{"num_hidden_layers": 9, "hidden_size": 160, "num_attention_heads": 2, "num_key_value_heads": 2, "head_dim": 64, "intermediate_size": 640, "vocab_size": 8192, "hidden_act": "squared_relu", "norm": "rmsnorm", "norm_place": "pre", "norm_eps": 1e-05, "positions": "rope", "rope_theta": 1760.0, "rope_fraction": 1.0, "qk_norm": true, "attn_scale": 0.162, "bias": "none", "tie_word_embeddings": false, "parallel_block": false, "extras": ["capped logits"], "init": "normal", "init_std_qkv": 0.0348, "init_std_o": 0.0, "init_std_up": 0.0348, "init_std_down": 0.0, "optimizer": "soap_variant", "learning_rate": 0.00577, "beta1": 0.95, "beta2": 0.95, "weight_decay": 0.059, "lr_head": 0.00743, "max_grad_norm": 2.0, "warmup_steps": 113, "schedule": "wsd", "decay_fraction": 0.382, "decay_shape": "linear", "final_lr_fraction": 0.0, "batch_tokens": 32768, "max_seq_len": 1024, "doc_mask": false, "train_tokens": 119900000, "max_steps": 3660, "dataset": "wikipedia_en"}
Each number is 500 + 40 x the weight over its row's rms, rounded and kept within 0 to 999. Layers, rows and columns count from 0. Numbers have three digits each. The size before them is the row's rms in percent of the matrix's.

# down: layer 5 MLP down (transposed), 640x160, rms 0.168, rows 133-175, columns 0-159
# up: layer 5 MLP up, 640x160, rms 0.161, rows 134-175, columns 0-159
down133 072:479506507501546542500448450398491553501476467483550558587535478478496499519464540537525545404507470471509466443489487444486481401524472467540424533470465537481491544519505525487417513488508465496500545498490596493442443467503455520566446490486556481536530437440543496519497534530463504514533526521464559511511487458459504481499565463474476549570508498588624524464503532452502527488474536460508492513497653486516543497517484537518479506487444430488478434524541508512515509499480469
up134 100:485427445501542528507533527478499520461556474416491501483542503472458479455479468520547636475535459474423507486525478402526549551474470538541451510522513466505477553527498456511476466563394599523497490477452503511535543455456569453556576549487509509515568458465555522564519443434486511535491462483495514550517510474567533491493497451535483495421439465550547483496479484525467479426558544510524508531427487544497491498502518456507474478465518541540524571510532506449507540453504458
down134 091:508527521546446530453543449443468445518562428515505578514463473569506510544550538480518530469465504492518548483484489460555524547557507477536498551578456508467446453513524440579488545572501484525481500549521518441496552521577499534468545507472544492548488518450484438488497495441544490508499487549466515456491542466418490551449430491539528451480462406521483530482451468519520451454445513449439424467567555473500506475476546412470512579551490427498481525516531477512523455530554486
up135 032:487472485453527507497479565498489492512448509493495489471499403505457494459482452508478498478518516533494523550474533446531485440483467554543508597488409486573447529454566505506558530533475523524508510511469439523494386436529460456458524489533513510469516477448450397541480508567506492556577449493475450498455514474482538475434463438531499461497503425512470536491399480472526473514500469449481499496583489474553525531524554593475479421499445545543465555498531486541451542452531500
down135 031:505563481523453440507527435504520508437536448517504510412545486473505473514454492458455582532473493532466465532532495598487484456502547468486525467529546461574587612504520469536482546493516430518534502543525562506468546577517557501510532576458466460452529530538552516495472470447492519434493569526498470535498454544478528495534486538499497498475511554435483503518459535477443486500539518539590483573433479531472527432466499466531499452443475559580498494466528451524527477457568483
up136 105:511479510478466545447462447471542461514534513511442494518454443458481544486525490512444494549435423441428475566471539428447492484511502476492522585535421571474453502517455555518527506532525499468487578527536481545489512501585515485488521496444547474486499520517469464564421507480529450451521487448482469584506458535429504482459435519460466501500540538539550518409546486511498463466525487516485516433533483495509533488576546557487540476457523375477510542581446513470497544490540508
down136 108:455485480588543530489520498411561458532504478504475509449492467541521570538496580457438494549498501494496531534473524474475587448458463500495500551494487485544527443562464469523458432438480485415477542546510571553410537530526573446526495499472585465443524509470524506477575523525465484465527496531513436385497516468511497557502456486466485536501533558560515454517497520494516527482525481430514456539533442450505486446517431488469507586519537404494486482522527471508458487479484479
up137 048:493450506475426470487480525408490526472553535526429508496500514494460551475443436514522474551510514527451456442453501494560421555529457527515517495524521496572482455454468504524448421528508528474397459531458430489543462520535500423517582500487524465528443572488529522534458456463516485497403546449447492455506435492500531501516440481451480497547488498513481444449463533555501495504513511583539540499399506467505537523487528506549514462554486447577451538510489450507433530521489547
down137 066:569578489531449490491487481479498477505492475496503487493483563499440437553497508482610482548488536465468538486496481463467542490489536517541538475471606497512508506474599472476560516515473459584514491452496528431510551458467512593531447512411544468473508481450520506498484597539522458473473434497505484478505538468511474453543431520458483453572469472391551556511516440534573477532542551461485502484451496479523489485535455447507454531529557494502497444460512546535553481458491567
up138 093:470465503513516527523535525473469508520438493509563497540469476452450543512403465546516532542391530514451421450474465482472504482468524520549489578564531473509432481558480531527466529542541504396570450514478606482497467488494503456529503538458480515516501517512484553529511502479470488490568509487512460518474471453558533576505506493463494491459582493418532500408487475468561507501479554460547490502441529530539570619503513507540475479505536475510460559553427491463538492500492557
down138 086:552486506452501517529441507458512511460517508533491441451428410495561511474514548532490527506466493505576551494507551528517480462519478487548463467487444497552488440533485537495574514493557596490479453543516442513547533543487486482526524393475512517494461454509405476538504516455505484496470486539542478342433573421446531489487477496445439492473562516510489497591496547512556494470497457518484435528482501487498535515502490420456466578469451516512544470461538519501541489534513531
up139 107:489512502535501573468601486483498473478496415468507531417448422509489509494598462491451511444464441432447554441561455500475539514431430507504511520569529509484420543594525494432503512525479515468527533464491492409526478434533465491485481511521405517556492511528488454485456466468438507505457513552480475514510492537484503498533541448555494468527570448480555520504565446466511551444443461501487497545454480485499481525474443562530460488546455541524486501460462562527502536478510465
down139 101:528493539460433487462495455488506441502490485533429514439500463551431480483482485432429490531571473539573499546450507511468576444479488505481530489449486427465469483466416529519478482478466455457537524476475491516518405535475458472482480509512518466422502474444525555500461488517506499473435482501454453440513481464500470498545445497537413464522458531492580511486530402574476437485491498458448465539463464494480462465497452514581503463502417518503464497552573518405424502480485497
up140 108:452404492522555523514504434566476375504502504478563503510555474432611480532556485597498509519512530453436458515535486547467415527522447543496495502490441514466466488486511542575464501500481481441469507442453473469464482431455459493478559482451429457443524509473510459497488581516480501450504544461471532550574488532449508483551549538468455493511490495545461530526535565488451492525473502512510548486546526502505504496531418481522441484452492479499577444462514473511544457521540527
down140 106:553502518553482507493522536482558435569496443506540390460521516561558534486526507503564579500537503482402486548533516495494539501599502527494479579537498507460453494502469547451475428441526498470464504441492501448482542497521499522491534467447539468558480553534439505533517458433473554522494506502493508412504548476492518454546454577501460489464513572444447513556509464507525510473524502459481498565495451565455547523474483519597475517525503498440592505486499479520455487578470451
up141 022:431477553495479549562525573501518443464454462506476454400517512493372481461467399514489456530523543482484523474541479450411426511513497428428506499476490472488449468423531509478534494569499491481433520476454509503541445454586557440514476492485502516533487500511469421458490526486525500498484483485540493511466541513456588501498457505480503494485453441473452462547434481510524461581468471557508539514536471483549526508456494516509530445525484511534424557488462501439452496488542563
down141 031:499536436442493466511519477502528552500497539472487502473521547512598466552469546501459456534508507507557374558600528488556477528467474482525523496471504566449530476460477458496473483460511498505483473477522494501466527599485495478507510544449539555492531491578535482482565468484419497531556505491527501593545545468546437463505493540521519526495499500496482504531405447543520526588652507517524497518510466502529457435525537480491542488526521414467479455545564485477534533484524491
up142 092:501390483467474455417426483437458465480440552488498522478542561513531537556516535535523521480478482510498441491473503495506473534513462528501489494440554498441454435481495526563523473489446556453499452518444470487503524470512501574524486461505506514432597514489544435498460575498439595421537467486522458487460383547480478537535524547513575496489442473465511476538456489503502542479493479535561545554526529556494478469520501511526539460481431507538516459517555462505460594530473505
down142 094:494579540481513486491503555417432428499469518434518547517467532485594433452452538454503456552502477533460446522575506470528463452547532467473576514527532518460518522502454462497514503567460530531527528473530499512547586553508548532451533521476438473463500532554531488491543517421437426517501484498563516433558474548485557451561515520508488519511503477552449528529481464498527570562507463424516486518503473495502511488468490437567473582422558518525435528510505505470572507494497509
up143 100:549510514555507587519499428565490443462474472509508464490461441432498532466561518507500447533518529601526479551463497517440536496527546491466496510541552451525448478529488469500491496546478474459493516539509452536482501447473570443457488380463507565452452478509514410495505531469477467568451451548479496545507439465491532487461481488553516523518471453434463528568506589445459483530444505485529572521596552479444516505493477528522467463466465496474531454561513433505514511458479438
down143 096:552490461495484570474544460455575419545543532530496494488469486491434461506551465477478463484516478525505468466491594590470499500544466537478534489491504439535480492545520527518430522592530496509453537554494528508523417507496474518532495430502487524467439572437482483536489576476512533512496528535418476498518554518487467482416502449527538502501507510531502577543518507548509474416475526494531437410499448453442439528473578505481496593549485478510540528455573529488495483547436462
up144 126:421539533573513476472462513455527456445499537547531462556479433384579448515470485514583502431484508570535516427448527487465474482434457545440517474472438553475481523505488520568552455558503523435476527489554528484508505498540545575506479518544538484519498533514551511476526547474434478530521457504444501572465456557528511510456509544473565480466413520517490552520498550540470495510515455504478496461554421466465511473495512547517510434497510462446561438528476497505445493493531442
down144 123:499508558520515538517572500530495457478497519538518507521519514480453476513429597489513519438509563475518523481444546510505543458495385495511437487497508524531511526435512466474528519525482466512476583494472538496529506437513552514497370495465561505473462474467537442453579552479518477569484470560520403465450504551551533455431460490562444487430485485489527528530480504575501555535503435512455460448510489540515568527506549520449454498503520507490573450499482571540444454481473524
up145 108:528493504475484496436456441487461533467543439495489487521484487501499514484471496496515456491486512525562452453502481539448466497498459613501435521476479550447498512446553520582559485496558469528481566558533496470406510431520442434452519569447468517522461435573476466521605514527435544441542457456499515501505461550470542432516479508518532547400546482504507475468505456502517564513475522464492552513439534496504469457466553500535527463528469470526563549563450535473441475526454463
down145 101:418506524435520448498540495553506533445507454468462522527533541555516521459559549484478497515523490452577448439490482531536446507467643455498468521443478508489522504510566507473487577476526481569447483466472498548524503515477485528468555415538467513457502409521461469522467458513559569515498537514467484474469486515500557516533526436528462522473476478556558476524545509520426509495445525458581503493449548490429462508515499483541513471579526555517494470462418598516539492452500516
up146 112:484487499512522474519460554538525435520477455405505436517529551443492460534450451510553520509418463530470474615498576454516503476398510512465496505524510531461512488516499480550499458531522592487532576462494500501506531524545521535454566458536458485462473501552510569480500456541543421486499499482438506525485453498463481500495461516450563455541479469553569492491583532511507472442516497474458498549467460507511457532480473449442566446432578582554519542495478510470530435529504462
down146 114:477462432518516460547455535519535512546553480450538513474457546497515530511497525506532476460445503423493546497432539529425624462498476507546544511454529461502419546527517521529466493501427534449531476489500450549516491434610488435493520530530510465466513544590545491458575548511467545491507530472437462568532493484509513458526552456528490438518453467554513488440530497561545529475525557504471463512507495481439546493573445474500441533472492498491458497471432439533439487447494548
up147 099:510475518542449531509439533508495475499499467486486438481489474473524498478535495455519496539464499444475528544509481499508523460527509550508487570519481460521505486597497521465461484590439472496539447461481491469470460461444467510531497497553561493539541460500512507528502541463504557485477498479410495469590346494441510510473409417543490541495473458498508454539496541515519479469430486554542395528553521573539453425514534559562439511439516530474492483513493516535579546456488554
down147 086:530450495413515459539530514511513509497515525577481556523464513477555501523562496519528504430472438573502475504437528500513534517461506453534488519500476562547502511540507491576474510549526509534519472468511462465442558479473484471461530483472547446564574546493487483549475481485544508518503536481490486619469565541529479439471484543487460488490506484526480597459600553481453493441524442520452567511470585469449533516518488538598549437505539479472494572550504404485510498449541492
up148 113:554504456496410519511389465499499498475446478409442435532500418551516546519597470533478507524453530495498525517508497460482506409456584569512501510459513477535516447504487513457463492540479573569457522495468450442545474514517530463452502506524572488493482472443490550461484521472482497473478483473546511478449531483475470482524517513511525593541456454470501542538452491581505588540488582510411486509473542584501534463471519473487498506515458455506489567430508448495552479491522476
down148 120:454607508513522586515421530499501586535510521499511542533466490597468492499521553482508457504436505483489439505519484451439546488479532513516493521581489566522427561506543551447515443549453502520461518550486497568508544478466576452521503530507557529455525513480459614502474561535475467481452423590520511472510546521419516530484555500511519485470495576457493540541476494467496527508455510480468477453466508479427520531475458534518455487464487534482557471535444520475575508535502443
up149 122:481521547517530475510527493468561503426471532477437487491450461531530494509496525453514457460508433466354600471456526466491511530480536486449477491467513494440468418509559394595432462511479514405461513512426571538495492453473523441452505540517524439488490530522478497505499441491510530469527539482535544487453502476430522532465546472442511512489469424487479494506517510539454446428530540481487536474486413489528483494535516507547482503521494476464535566526435497559437524464509527
down149 122:509492514478510522493518490427510483572526547470503534470565485582508522496469453488477556476584509419506542526479551483480529459495467531465482486546503457440429451520492510438491506426518425559466491461479476497526530504452479467538475510555569543390496505537479538532568453507504456451457538519557536484522506494557406455506516467434440489529573488567428460510507492551518579515484503472540422540430452563484469517549500529519476483456501420543479479490547562527517453529518500
up150 102:544520493541468565476464533467497448446591493470468488427502467539510473440474482540434532467471436443466483524491477473459507588456508481473557548543584448487530491462524535518514430548508497426527498580518543461496494462444460481520520468480503470479535570466516516491529450483533441496496478585564493490503521481530524477434428472551465468454491393443459536505543479434476536516569519470536511509436524537520527539478473512470535502498465576440504558565483456503464445462549450
down150 107:500473456545501519490470550498586470554466519488498558574475517466451514535484508483509581487521526498499491561557527464548533525501461479459507557486554488480471445554468472538466456477487503482515530548536475543527411534454399510462577500509478490463557549491501558565463487516496470475437489461547589453495575489449508453479492523467541423543508569410509464518543561472466461469503425517401534465512457484507503456468539483538460476521508564495515479453477395467476541466504466
up151 111:462498587517549487492504520512443486460503523497532520475440460440533549559532487576571504537506534582591507508615450580533510501508476445458447439490481530456542486509505432510466513508517469440502568513445456493490512487528492561567462392467529518497485515518527476533457498549510483616488491474536480562529513492566542488462494547503572501506482505508490461486439527516483483502494516455545397521553541524561587503495438485490488457522445535499479488513495547462541518542527464
down151 110:422460474480481532586536570531471556552514454449398537524468432525488491466465511478575503430455526502505521511413533537501491514567430411439480429436485549473481482524495513512494509587532473511480488541527541493531505503536485511499426486508447472526509468523481448520488482534538419529471462499578573521524564445557532535446511455452502533520538472510534556534459557535511495493479554531526531474475472491463466553501507439495471471466541462474595499486405522512494491528460478
up152 087:573509530444507531564488458472548424541450516469520428469473526523479433501583507561469579500455540407515574471500468578467509490520501533457524528518499426522467454529563465460497553545545476450511479488504513532509469467561558505532580525552465489555523562484522491464536514540586539506471486527469442521513420478535460450417491473579503498479492453599490518557518477558486515481433546499567524507493449510540517513487491542542515543473448534458525491543490517495457464513528486
down152 092:454537532504464480478421496482508426494489506490488441535493467531494442537496428548506475474441490514604460498462530499538590469521507397500456400512489459536523422527473532499535455506533446511412529497450517458480423596547548509480473505496487499519471594523509547476519534517502531485490503526570511533506494502552445509457492477516553491508477470565511553572481532486562465475445524478519545556481485534507439453508477530466497534497509536448539438490478550451546496611470450
up153 062:499475530454506472472544475492435557451490483520414489515565457500505543462485443548515482539436492559442509517550461501405496431554534526498477530495507547552552480570514497509466479533505560452504506582420503450478490559499526474520482486554534509532486483488472535478496564487563440513433455462469556509513504497493458490428418530565508501479469467454495488485506507572549462472509464573464482579552546446484420426547461521517455520514607449488532542502454514479488457528537465
down153 056:521428548494491512553496494494471453499433597529407433541484530495524395493525481487505512528521525485503432383563523549505527510492589439568477512488554534481543594497477485475447510486552461467459498533482530511470528562490449531546483495443532493497518527520502545548488404521520500481525553483542492545471499576593495514529505521504505538497544535552451476531490499503496493522508532516480497517472450479425520478513596487509556471475607451544442472482501545463454465495486468
up154 090:474531522535475548528535527437491550541542578435548447533476492548536526527568484560459555466425525464459525438423507424499465533505477519519548593482498435517483522564599496509478518520493518533569577469440482524490462484478498482582561577502494496500546535446475501543495420510509482522486491534510521527494512557497531502487469465500520527503468473584510522479531507592543478419543555454516435492458500516517570512414555521441502516531485438501536534492524503495470518444509454
down154 090:523517534511489493529508508521451474536464479447474546513442494477523523496497535568494597521415494503531438561477403483532598521524500453407484529397483502518486488505508549470560543476445479519513453544515510496475528558452519445431463548485504497438513495464518439513443463441470582485597534516468532383463503592502545469492542561431494504518457504518548468492481501503494546520494457489512490454454513492486534470495514545470442520550483447559559472449496473472489460525516460
up155 114:536462552527470518546417559493518521496489535526516505530388500502412518527500522513487531546465481444478519546438462466564428494518491476529493556491503502496489499510519503454458445542422517467542481471464493546461482501554531543452551545537465498505513511418463460555502580482437475521501506452522558498474496502445479492483461504490417589486421492462496515535537480540538433490503520532516562517480571520454506458524538573567626464616514476455514498497476534491478505528445500
down155 104:489547463561505546554522455545505514459470484454539523506440510496440485476450549563505469453499518416476506471502489508541508435446461466410491502469523467448489476498420573476473496455497548480464512510465517485518545534508514471477528485491493513483465451440514449474502492472520568548428456519563509472504462489481460474580532446518443536528505594466524502517542476538424467492520531499519593578501522521513481448572484483534615523408543528520477479456427502467534517569475417
up156 103:505577553481583533518439439529476477422477515472532545537470471518436558588502481439530499495488467583502452497457480526495513460492531468504476571594502497470462457511511463503447504516464460360447516497521468538539491497503545463476555550534520464423456493538483463531470507486467455448538488544519462517466457455485527408493492525450490466486505520495508526474501435554552453532509462525519491557447540563423487467504463520537455485617522515503478529494544527463425503508492524
down156 100:548478511478500461508556437521485512546492496528439446446499507494563539510537475560453456509487502460549543523438540482448537587508548497494530535530514558446420538527458419496493566557539487554565573526515531492520445505387480537479523523431461496478512507389540454585608487524431518473494484470515496499477479501476430573446512521487528510510487516507478454543567513577524410484514482495467475453460525514506482469480464467522528507506470487490529485528494498522443572501533554
up157 094:497493501527509523541502534484487441505427550564511588431454506483519506523468481450474563496515501496514525477459556589462473450517470530433509523499444460500494491488528527458443521519490464457523467564501492492537490466473527485578435482491458465478548495514492440536539468468479430549481533497463474489549416560503542463514511458449498436504477470515481485451511481536545502498384581558508575455460559523533512492527464514555412515508456530435417539550460476547423564513457561
down157 091:530493505486498476571502488506423474493430514566412500435468538516546458540444423467447519508528519553463453504522483464517560484499532500480506458451483504419479527458526520507474512486489516540509448497506482550424540481478489551494545500498438556512534524461423466451514554471484463523483480524462457403553465535482568527499476477477536567488494397504486514533552534456523529529504482540475442438551491494481572432602454482474541512480526518377511458503442432482494515504488442
up158 103:507494430481508526535417512489472473434488487467522575506484529412554469529527474526478517399507513619477474533518609422568511531533454460491525480494534513549481507476493564487488520535477541552490461526566458489496483509498520469499494474499505494624484468479461423480502508549467563444503526484464460519473491466457501514505486477526546462428563497480515533450558471440544540499516513494471557567441480535450514510497449481506442470491447509475593534423553442493461505482539466
down158 103:511521451494460467530517535482497437528483495477500561561428501440582464494494498463541489508513493479448491482509549542502527438590457536449529496504530556493444470490467469526502508486426473547414556476535487426484503450547506560482468501534570563491528489532516550469502416569542535447466498486558482541508484487547444512457567469537462472477523567483514610471403516562536462514499500516505550471553484453453457536528565568529466471472531498499508515500511483417517478464420451
up159 094:506538484509477534492499483431508471497541445515502568425498500518449483451569457444493481504458479497428533552497511484486497538471528543478609494501516487504539508513558513477522470498479539527502470518436399505513539444483512498523547456467429486558471509516410421471515416411554517491505517439471528483520524510504520487435534588569532525564568483485549480564492407491477502506531545493576425484472551550550536492530571507458487489521477515466569417551489494510560507503506486
down159 101:569549502507476498496516491481563506463511455455507554584506564490547548465541522522480526514483520456488467557513493545417478477471439459500540501547514474483524474467429475508535550515504444574550471536537488473504587490498480559527487483522495503484506519551514476530500506568498467504496447498512491470492554465543481410509511616493426496451547505438451459523503461469466432440503487559544512468563505550540604499470517479530525461532512571457583487554448433494573492442414496
up160 096:431466356506563489478422425521520505433584560568523462551535470482457490553519499490526476513547501570522540507483530433549475522541480478499487488519452522487447476515576574559571516506534534523498464563452414498502472500508543534532402466475518494486456510448434551533520498421528501487513456425532558514507493533505481464510473543478535468525476440517431543467495551498440509500513491498534491545530567523489500507507505521515554475491506466480554465467456486502430560437490472
down160 103:533519422578487435539468499484436438471508460460505537435452527519511470463501513498455524495555474389437493431533550525516525553515494453490534483528490461481466481505465486478469459485424558500484509465536486466512457488472565504477474447375502492465488548505510549543410507508582491446468564491525535510512518409507530535460486510566482439514529427488425495529551561503556546498541577527514461522532496515530463397458513466495505440566489464500498532504498546470520524506450512
up161 041:484478431448506474424458494493491479495510536485529482478483462540495470514466467556539539446486489519442487542459544424458442503533502621487490519516476444550426556494518489558487491490466507459466469449508461472528421502476445425526503424530466428549530491472480502540454502493539373439480463574493522526517506502483537540513448539501522452470526455486475456492415499523539528528554472496534537516460447508453611469516553527453477440506436479487505459516593435474492475485513511
down161 064:552444508545502532483502528442505465586490481492561388514482520472528402455472487485550454477500507468506509502545400528503509536471465577493516484592543534472534500497496453508513480598464482468539485491454476540412513486556535497448476489461510527518542495494457516510481525489521588475534469501528392428454436459542478468527446451492490455527480532523527490510551551533526474518584491539443476514565428546553516526468485529515542536552490457506472543489522543461569549457531516
up162 048:507485473409556548474499505468480459463563449456493444436460507500520531522481390534514498469502475485519479452422526490472500460567486533536461592535504544524413571435547478546530481463532528493486499522548570497572484483562515510555512464520474492516445502541481468569603478511507476523518528478518540569493457532487530475493445488447472465502476451489562512527468560460560478470503545587503517475473512503514479485503491503578491397535492469506445588414474514500470459504534523
down162 050:592537518552485468502469491576480515499507559434540490467528517478489497505437554498496483502524513453467457485431476498470553436532514515558505538492522423494516547480571434513496502473520513428486465565573523487473486508551440477599568493546501476533501531534441484433445493473530515498527495558506538499418523539446535495503489554461508472521521521468531495524472577469508523498505575526540485530489447545424496503507501512522454534503591513496544345513484520482526495398517563
up163 117:396488502473423479508486499581508456469502613538520480469504454532556452436559481527513531497502601492540542495568415496542432541550438464511491561466560575513530517487550559486519452542513493455496537485473449488500503519470535508483549533425429487514565407421578447504511520466456466497511499520527493520542515480495546451528478515466444472525537516498483443496574460515561560482492548501459475492489485492444443508490527502504561452485509488504434501441471534483524443503493503
down163 119:485556521565453511495488498572535472458474510592491493554447478479565443491501551584492525462461506524543493514530557511496589527499441535510428568482517487491486558447469539578492548493517497534495517498513540473499539502471524521449517506470515563544483431539540517506475545548498472450549482540480495511501472423428521446417511431440428459516460556470496530445569513432511523495520525519477504502450494606530504509536544492415447536458448537416534450529532514533509500491527545
up164 106:489524466426530553489519512519480559487497414517531538512462510501524477605527458504481563550493483470464549363410463462469488510567451508541450560463537477511488494479554475545483523513534580521452475484532465575549534425493475463465536541508509472500444473501460486509510564554542526471494432533477475520534500493487488475472546510555486513536473431424503526535500551486530571468445484474495460513504514580495542515504530490470482531531400471505449534528545539508474489599489574
down164 097:529513508522494487468517532552518424474455596527443521451510464527473461510483520510538512505542538506496494537493508515516422525539523465431455516519446443504504549549516549446480557489579488581513541464455462555452512464498441446466494503581521467509460523536468521563479512491520491549526460485437494397432538448474388504567503475442482503555523526506513437439470424472491424596538481510535513514531483518513527512556479434513470553478477470455512449533427543522461463508492533
up165 094:488418577518443482449397523474497500521472426484526558514432450500454487391541537515481508546464516472534458525495475474460473564541569542489465469480530553429432555472500499510479519511493518497421514508516482540502469443447515508485487534551543517440523474488581448490489476483499506547521565509516535428553455498578494445551509510489453534473457446518449556524485449532601550445456470508479449489508451530482473444545496487497519436503492459544522494505495545475567495533586485
down165 091:537520459540489459486487506475471532531427523513474514485506568541523463487502545532492423587477495512484451471525501479453529470428422494497528437414471579460518563505481457492498506475467484539465537541523489549476418490450475534514523492489492494467508466466523560488538519564477489534511478492561461438557450491482573544584501544464521470489606530527442480490418567462544538556497538520514486489583535459507475454546459524546488462489514519486542517508550445506379515464447568
up166 094:551472562518438452508521501535529492494463479504486508502456480559470545449497487509511503569472508565471522490554542523476534561529537497452522529491537510515445627420589504420461424529450444499466484543535515493507491449527518527502521487508539507503426498493544577488378501491519524560496496591428418503564531463477512472495490492551471546537511462559511507473531512532565591469510494540427519511527468461512447484489458506572465496530483518522485405514472484502482546489534554
down166 098:557511484484558518496557518464568413489531504524562521544512511517517483509528531469518512559519474505466406484541529460479513529526496525574504524519537510491504525455461482504558458522561412519507483507472478501500473505545525461489519524499504523585525481519503499528417522569529518478484536431492580585521507516451427515488557471490511479464479465440556492506462498561486449450471441483556476438448522421435460593489430447470488639503519490477529448495487567569456499516467466
up167 101:467510534443501529471493526460537531517603476486490503486506463520553474534572519516458599488434443460507497516566495586541517538550480531509525541449534586553571500515505523441514542519520518477520501571499390519461519524538521447510507494479467441501482512517489490505497473466592441542485453520511469542546447550497497491489468532573581540411565507456547499552463464552449551496447489544537494473477530469528542525497456486489460442504522500508430416503439512488502512412525491
down167 099:554393441443493544465506580529543471514585520489490511520454478529541455500430548483477535444493508484489563536567528487555508489528523522477499516432528527559437499458458554531545530520413521490532478472459478465468511562532435479536453459509383537431512502540538530507442562480534466484507508461495513534500490518496583546508499503483485493472547579569548434447489523480507461576513477495597496488496523483470509498496424433501485484494499540439482535536468504469438533460551461
up168 122:464506435517495516576506437528546470472562427561464564527536530491546446504428468521518439512490547546504444545425446543554485459498475512459504561489494587519481497455495502540496529504539502538422487555500543538517474454499535438505525494495433502511504523499548526503435517513447512500494508437451466517475482539491462483517439475467526447474504472488441504440440570446510562464609450502506518486431437466570503482496510579443485488609504432522542506526483474540450530514471473
down168 119:442578540547482512523476476507505561489503498480568547534504523537554411475523500621470512556457521429459475524477526422535527447468474520501485464494484549428564486448488461557510362526419487484409555570460502449473504506515469488487471450521511510485487493500542426501509509434498493525536510533543530453538501491455480434482475498475470478536552539455479501547475588527467507536500448503438470409479576486532490458500484474459475466507496449468492476490538494549507536564506484
up169 054:476505452485480500488524499488557511507564555471486397456545469520456603486478454547497467503480458522460456485534522425476461516485490502487514518560527484526480479434510486503503491519495566471462435470487476450536539419468478516442569524416488584519505509477523454579501448557492432475534480440468526529428530482455530474530524529423541451528431521522484475504461477466438449467537551509574518535486518561512481588499496574569487430471517524536450532433536505540506464552538480
down169 078:382481553481490507591465509475461416575477490549482499533512454527450430566457491528518531491482476478421468485503517514551509474504468532560496503535474484474446585448467473513471515474532487461581462463413479444498569448419471495575516480465514460551495517498508528475529547541552431532486461515442511471567485459488540502502495500475588477518544549462439538498518488519487430574510563481499484521515526523539509483512481515475515462480550360506460519473470470500523486508452493
up170 119:475542484543562501413489506473474420494510489477490497481478508547533571444475399552553504536556585437520474523474520539539487475467434524479492512549514515454451428481481548547544528461567504489502538534518471507519435499513488499439559492413446607489485505425537507478493462483546457526416499484455509496451543511504503510507493470514425521542503525510518505532467495506511461542386431549517451482478548437500572489569451515506436493560433485502433509562474492507515490475507509
down170 123:474463529496598451474475478507456519509548429499552554586460492452482492500485537509523537456510562418467531459539537524526512505535507463528518588470477435426457452537492461501494521494521504517530508573528489596541506571563480559509523508503526502455544508489514553513509519483458535537566479530489392423456555470524488525569493459543500472522492567470421456580528436443491551507504485457493466525565457495434520499473509384497503469503488483477466482552465530522479499494531539
up171 040:486497450490549502497461495481576565453479525488452485488584488478473465528504394604544491532523550525539503487503509467476489431508472525524442485498456471445458508535518465554511585563507537484452519512485504470526469468461422411531507483488494489460492474500545481563550410524507507514533533459470522519488439449531528538473480530469524535449463490507470455416400574527470495456460549503490551592517478481489554429499527490538488491520483511600483530550482533420454526538522549
down171 049:543503549489449508527584487457505514433514465449485482501552486537479521529565492499498501484551495517492417543487549482482449501467522518532463513594499563544512490457485510419493509548493471538480465480617506540514532419469476530486495470549553493436500537633503550553487465462499479556542523539526495490510443571485491513483482501460442419503539516419471532586480506494435512465559553559558560500402492458456472539518520509469475527483539459516511496506549504497535472475577525
up172 089:496444500499484464506479452476479461460485470467485472483478432520500465507567430515523515501524516416493578469461542501496460553552522443474479510490474483526534490475533475541489522553477501533457460499442563509475513455417515452404414505461479487518487454485459480505573543467477484482515475488552483464461529533427512500536479522495474593593457447516427520435464480478509495465455536548502470458619503578515472482461480563449537507482474466500460460496399522520512494489441608
down172 095:517554491507463533561402444457471570423470430480493498474560537440452491483510521460549527515527449472501502524478565517594547488497466443475500516514451569453455537503514491554466490457542481513475530514537490410428562487467524552512501480546473407533522399513460506457520472529476510517516504462534521465476501555518432453507444508526489542531520527463443503475481496508493478525458557403496457459492468522576574500544472516520543492526424449590510516500528459508521470484501571
up173 100:490497523535567468554482407532493493442438529562531522481439509487500447523524476530496512532506581476546530577471525537527488445483519422465557489453518495480477522451544377449612538511515490488462488427477502563496498454502527537525530507487461465497463598433527442541452523546539554465497585505585510520450511544507545475484489528420556450395498500431513466484516492546453525531473544507525498503465539488529540544513469512483471504463471509537485500483500507497484484588506514
down173 103:458515523519524521535505557556597497452477447488438493483464506501624505506538408454470431498408503472522448527531521505440482470515491438448515499539550505502459518497507508466561517555581499502430552499532477487513574505547486501494444524463474535482563588472535450498501487516568523492579540492526440478410492503494496497472503455471521553457474487463480580481572528488541489522471520421459454488562576475501532523454499492505554509509502495461534531527562511426537501443533533
up174 105:451489408512515529509503507476532489483486523489515531502420372482491440474481500461501464508435507481536538450425549559463463489530543536498466562431497485438485480415547503526504482561508460499524480445538418558518460554449441567495470529457499513468512558472478429426538511535531579467485444478457507527470446530470503487497520544450543543434413477459481504521444549467504520438520478507564545509579496536436507503438476535568528482513544470535471529504448506510488515480462511
down174 105:497536531449427487579539468588506517454509434497412439529486509518431486512474392554456490477503487485484473470506514471559498522527571418515529492502543507433518519526540564493509515560439492477522537538545562510469504561485476504453501483460544512509494463524497471473490465483530479501512473485471526482520622452501544561473431490486546506541537532499568485483506541539524452514523513459541462546575564566486576456496537382435501449515474496527453509514568519460517519462523534
up175 100:384481567552535486479504561577513419452471447572502468505475531493503501433495478513563548560515505487526512432507478501535449550481516467510478532544481524492406504505563514550521464573441546479473529559561542442500528450468506522499497510457546475464495455575549461519471468497502530520470495517539521499472406419558530485549463466492481536561594514485456495486480580482517504550525512510464498517517481543423414442494462496511468476493474440439499548450483557515490478490506456
down175 101:466471538510468462511479413475495441514511544540523500468444410522468476462478542528456498530485522511456496519481510488471574556444507497522579444489508493496545487407550498453519488506554559493530444434565518474517541506442487525523484451459495506463521558567463430498534488480498465481521506523499486438519579524508484573476524486493466429525462599546481534493480412480490498466449524520547405517548536503488471397458474483469495443578499560548468560544456459550518528528513437